Part of a small language model's weights.
Size: 8 layers, width 320, 5 heads of 64, MLP 1280 SwiGLU, vocabulary 7736.
Architecture: no biases in attention or MLP, untied embeddings, normalized queries and keys.
Each number is 500 + 50 x the weight over the matrix's rms, rounded and kept within 0 to 999. Layers, rows and columns count from 0. Numbers have three digits each.

# layer 5 attention value, 320x320, rms 0.0727, rows 235-319, columns 128-191
569508511393517510514489526430518528522508472465403535569546602455473527478515534548445453540510497358525456502478512477510525536550560511522511520488455404498406524572499517555563544515492612
387468528498457601510412475535611441490623551498470448441455511572495487480495530454563487550554458501443496492454507495550519555579560465450414496492476541485512530534515513471528421471517446
466544569451489492559530541553475494452502502475408525577484583541469545510552474548534444388492575507456540546490478581520508460538511503489472561455514507442416447528553366450479459468427517
520493585522518448560448433598441449490400507576479560527504464495512536474594441515442443505510437468596481517485444484525440471390559518518545539444550572474519373495518551540491512494479565
555508536579437514523565486524580504415508529518516454585493510553501527511524505492484483399550486479546499440585565562481465540453567487517533430513430353488455442467519481528507513506462486
505543573427556506566503479517451553549506419540430508512498524441532520442473522359480549424560465454587580549504493485501498537456585447502432582569501583550484512532491543618447568580661587
471483491510471543510523560514533458533490504443440569434565500411430390382543465508519552476499486545521452468518588529474502496682443491485529561511571485579532532518508465454501585473497463
536513460508504465549534488518498408479580452552527534477408434532505533506437581383559538499478539495586576421503488503563523438546488547463554509527491509506469452521472413469552463557519473
442391561415518550520524585431431465481334466526441547530461565534483447424546462544426461621536498528480459526580518393437499502555549561526462613547551500499450570501502605516440502447507507
439506473535533543571501536438466504527485529429463548525506522617521535510566542552486391513529479482527562614563428460554479425538530540467478451438539534488461479465448468532508476604545550
576528522502567468446486517527550541549541562537543476510596455491540526443537529468442579567555516520508509556479453492511516411459523505460483465442500497520500382445456429599451370442442562
508532507600442493469452520468503514465474504385454505546445524536457491485507446555455465479513494539529552474542418630411389419567542581489442508444536499432566421426484387506557597550592556
530464536469429510481536455471492439453517584514497488506540437501574519509597535513490400506551585517491531519498572562518504558537539473556525496477456444425497481544484467455530446445534541
524552447484532513531433482512582437452592422480510533459442485552535466452505494511522472567479546397453464440475602542506518478566525501448555444539436472496534452482419532429541473581525497
515484470567523560527404435473579362520444511506489573416451519429511522600510493465483486475483535519483475485417476475499430518485512561585399513476460499508524542558440501532544490561522476
566574484488475542516587566436570586475569582493472480509569550470513510572543562608501476475536487405500408418437485519452443576531473423546490621550568487525509541565518527429496508441407528
469558469590456420554554511534474457481470471458465425479456474486436484487533516580581481500487523431463478436607470507420522491551466534529474469476520549546547480479533533391528536527551498
532451586540508496502533581545428447497574512534582479499568413509461481557631535538463503488495660497505508456537506491499475511531396530553489515543513577558498428504459499553471408494548507
511446499453456485530590511409450529471508560552549426570435551484486468576484525550415481520547466521487540463557496401499446564545547454531424605525469461542537580570536598487460478494515534
507612518485545490572459505554456492422508437594481507591404420533486546445458438485547452444509534509565480478469488495533564506446462478525513572490480480532494522450482557529430516513517494
517573462597519493433462322622538499451502606504448560413438499481534486489459500471589519476474471475537522461457474500522548481524527505524540382511527466489582464528557480521505524561528470
538485523478529437548523534509418470488485485462487499596525456412564530443491537613386521483517489439495554557518487517560532435446454558498504406568503462541533456516524533514515491487481520
537450579360509522509436492521465512531534541463516499473554592539512496467439492473532512543503460421545491483529437464463523446434476516517538460495498534605514515469427492585568397605464483
483524535573486532600511429448541495414438509482543439495431477557455519443532488464487512528492485456454510525479523534429384544569568438480447572453477475547495529448482541480447452473588552
505480497532451485448503528456495518566533480428397479473526532467515350433434529503578496514473502594456494408429406555570556431391481473482554446510406428552510421367530536508545454503542547
488554494456456518466537546614563505525454519538512561547452493480381484473473473496474579624503440547459549413401577516396422537499514409426478558470516549453529445510501453443496522515581449
523512474653435439349503498427552509501467485492532492476528541534582534523560425511499481471455472506471433512523437544500497552592465482395501582541472427455553461451514533499486571461538520
487549523460509466496535466472478490408506503452450538491600465471463542548471505493456538517536428515526471515483588475501580466479534542493481503477545617560442487582476442531550539560450450
506448531559499532409520433541509493495469469465506505497499506478485503531575513478507540518542512400497552487470534486474477446509578463499545575547492480504483630525487520480385413596460525
551449519510459485496574570477536541581471525455461540459465499426477476499517471512523561496573488509581529430412484517432454505458508551518463488545393499517511519411489531525499572531494524
642520425513465511544452426465521454466482493510432500526476534503519443558507522525468477488566465518480452540465448502636477503501487480507541500549555469469453478550561486451467536553556555
581512529523528509618504445538473547472470523474440444548474521533463464439494508500419551449488532563632511556464586515601608516512445515530443456516530496489420516489499513465505576563471521
521460489418577494543538493449485467495611459350566570528508487485538505544505460378471563458456537562549549491513406453449472488541489425548463435476559509513483567513454558583480442508419506
535488477497430446477435448515434593422466482496527478485509483521482554508405553523444445488385500430499442522475452525556578441460473480528571466503507437472552507431514479465496481479556561
512520510454547491461521520525481495428443372520573488490460476424459525510542431509560522482500536462434472480591533519523484474510557517525548478527492484513581504482482479568537447500510596
505546520482459532454403479471483544464523373521632457492462463497612514504483463501524493502468494516485466467500506448512540495467474550449529573507466442402472520553498551460509575462478523
504545531401484527530478514452499530562604459421509552526504425484506455480519473459472585481379503506490500452516471419537576449497463494463485519472545441491501526503503560525529514489482469
461406480583455460493463491519492446494430581594553475517551483454559509511450568515537539439539537507522482586567469487473445551567517417431458574504483554543556498505501497558488461446450445
551500545559439485612588463478507424513522577531405483441496550555509520553538429450555548530429509485492515470508547516650503536531494472505600472526501447559421489464504485539521448536502605
584530580464510533514459479568496497478425435469480511489467394424536436464509477531483580420488491504517539499506512414527536442495465474510538493554471491544515421523528482560456520507578474
520460510473474451485457626540486553501510452444548552486533527481544467590568514480515490491428482503519506480504469445499451477476453498528547514484483532543595450525449512496471432554398476
393514423525481460474470539496515501506490483504597438500400513565472493591595476535526502483427417494412600432456561496474451496503441503603452475420442523500553547552438463589420517493479488
490547611505500508398461561426540547444569508459464579480503523442464522512546596574501483465503510485458435526470567560385511582471450388528466558477518518486408553497440469486611477534457444
532509504536511535459419457509570546475494452492419538500614522518583479459464505439558519452533506492482494518438546578552531482466599478517503524525586556526484474453541500450501506530541490
500603529570507557412479435522498511518446430561528513465505508529515547501485505460482491552501475522461479454517557582461565498508522469503565561457564439398539508492549490434496537393571461
475554534445501529447533514551498471464553443547525508519594523523540496540452518522473512482465396615504590488484454522581495488501497572535541447502511444517558452415434462439525563440494470
503487516457569512525561500534512509445492430528515534481493547525513573531422566464537526513463461535442478499398495572481456516505598422509519473459531479527524452436443438446570453470594541
575482518546502492373456463486485442549504594538441381552382495462555485446507435623389426522536481459512476530489481536544500458502405499499485599463437468490429518552511536477510574620540431
476614515452529480488503571466563483507556511418427552488352567517598486542466502427513478545476543513601591508422466614545543462600513432538382552480461460529483492456532543517492533515469504
559517385431435483489409429465552474565390496515513504454470487509584553520566532546586474448481472514514572582426534421547501424533460472503501524481453455525603502534529529577418561524432638
561479456456536508441488490506495519501547485488562455495522575547486527503396499406597537476520503516567513463422480541519498459597525549497439466527500548521422503533483470477506509486474473
568503494436494536568561484494494493586591489508455550533560514561573466396423491457548509486555520498543456406469542610497512440505426478427513498554531433533466534552525476419485525501517400
519455444459510505563506509519454538484468487467479476517562507470507523529400538439474468511465509534520491533442513511471495521490443581508482492471501506591423519445485505558509455437490572
531467456385595491631547522559445566502444600469495505460484518537560544518512518469524523473498458556550587522540435381543506527490423544535460494536453473449585451553506496554487471510476510
478494442513457552459460575392538559555602545463512434464609506533510501525570535502529531486557498474529498473496499577475489553513503515496551521504483562476546466494502478453552520558550417
515472454458434479465392505541548531501430429509464441455438554433486489527521572504522406468492474513490422525474500556492515482584476455599562479451523535487566389526539535500493489511555501
477474547598470495495427446527544551550434527575494446499478504546565420415581503536555500562497488393416416490498513504425531391499476449480466556528465517479513473477565541533465432502519563
488500487529454553556552493540444576447415497613511383529445570543442540415550460475525534612541512485422541503460484412583475505492576465484567440559563568563505582404518513477475452540581564
582527522564473499539588458453521461467464594488362494459436447544494477491549480457464515482476501455437525504470554576520583573466408571481481512531474517503397487509597475420464524451506441
523501519455486475553498478482467477555490545508478506514496536472584478476573492462475557605481496495454501494482478579460538479486548445541389497460472509532542480519514513560499419495558507
435503550548492488519490490432476546609531531554474481534483590543525427469537510523471536512502460512518578455470501530481464515541480447551460511485574502488532502520600450475592430570465525
511490528465528455569412442528418523581525577513523432449492498462513409506524464486456546531515480458435514524520501491467503508465451537492496512495514531550477604520484437582536472561479415
499493481521481475559527480446468478451439551500510563595516515436480510437499461554460517429480477511593512472488457596412414519489488507524448451487442458495498547485442530442445503566564466
540477487503507504554530543480503469482457481575544582544535451514525505338460512501469516579489469584551532396503467529426481508507543501472559435537447445485494564509539463490514537357538536
490344440548526502487500485593432496491422496544517469451475553472547493449524514495488537485490463525502476526455480486508511451437485533561508456596440584534529496453526436494465507513476451
563443505500471560569497569546430534430459416457512460532478479480501442424448497456497472523582466510437506458526398378480528431545519484494508506485523493542459512484612442439474444496538583
526461489495556494492530483561403542508446580507576472496503514486491445523424541520400564413404449576553538522538503543463448560473429472559485485496497542485492481509442462511528544655465485
542491476517392571507522541528575497515485622524482498508454518486516533492514491549404508472554506501603468591453463591507521533408447465502485501523474499536432426490510508478456565497522461
490383473433519518489526540481407559459543435499524459460471546511572446423497552532535590513455484563457472464503579514560495532448498574533490495494425456524542436538501536668533547571397528
512572496457441534590558520471454546482572528489523554562510473487475591517575445524494476464496436524509506618561500459433501524509566500486456498541501511477557542444513531535420582586516441
495519456480506417528523514455468484459465575526476590508521524531452489495529550515560563529445504440497508483517511396484458507486516516525543461557508509539562538531519525461590446470446598
453496588584450491460455487537495508479454582596484454482496475493476520491541540638515475505602403434442528460440586423516500417513404486435465549524485554509438466539451525418557514513515582
508515521536550467548468462534465553441485461514479483517475571553525508410464457554472533556504504407531424496478390555473436393504486479504498510484451459500480457456556491392493493527512481
516513530604551544505469494503561525483475437491456418472577512497468462475535546523483448531528529520476492523514532564554522545464609516518565493515536527535540415447510480524545500491579624
521481493488540552460574452495497435510469444539510553460482469489549495546485533498584480479435536468427456508497465441515443491545582540489506436505477430441561473466464449565462477453572467
438483546406553535427520487483511495422506501481515576524517421526505518479398515444615518458488536510545549437524556458467477458570529496420463506529536487464538558407423475573572425572372507
590471534505450485514588419581510463427583469524551454527593552529440495445469452519514497537532551415534515507465444511535535441501452581476518466522458549469426498477509500514593466460488449
554505486526493500485496595533488515503448524499420512506486502546486453582590502559435587479630500567432446447483464489498385503450530471454489502445465468490461518477593529479431456484491506
461426543578459527558494486445549504467548560533471451469423554522568436379541467499505424518477513525535428492464459493546542468433428482480434474585465529556491450484473481517474488453449454
476501535456559555454500528531441383575514456442533480526533495528437433451414508440515429546447518434491500521562476605476518522450533571558440552518571512484480494548465546496598495424568500
481445489519471477521524586543472505517422527457525447466508551459545538482499506458508492431490456498441515508515521511466382520524496442550377499505448464533501496500539425616491568482562494
503540541531437537474573619398477460477554536503502410519458409484528461578526546590405484517392564521412534612484496577511472500452437535567493513444466443472438524503543553507517635480586508
462569513567485485478466495512515495523503515564555458465417471488471563521573502463564468531556498485576410484480525499455431560510461448404507543556462512489574510471427519523499460484441469
477525552481480548521468544436608509501486501435462561506497642532443455498572495483535418563542488565482482461404447617537520419535466535583531561486445463510511479449569537463491533444532501
402557477516449537540540495544446484484421533518472565480534454507519555423555573426497418631591611545481486513457528583526393510503574452472502509582483522501575507490503435459474558508526475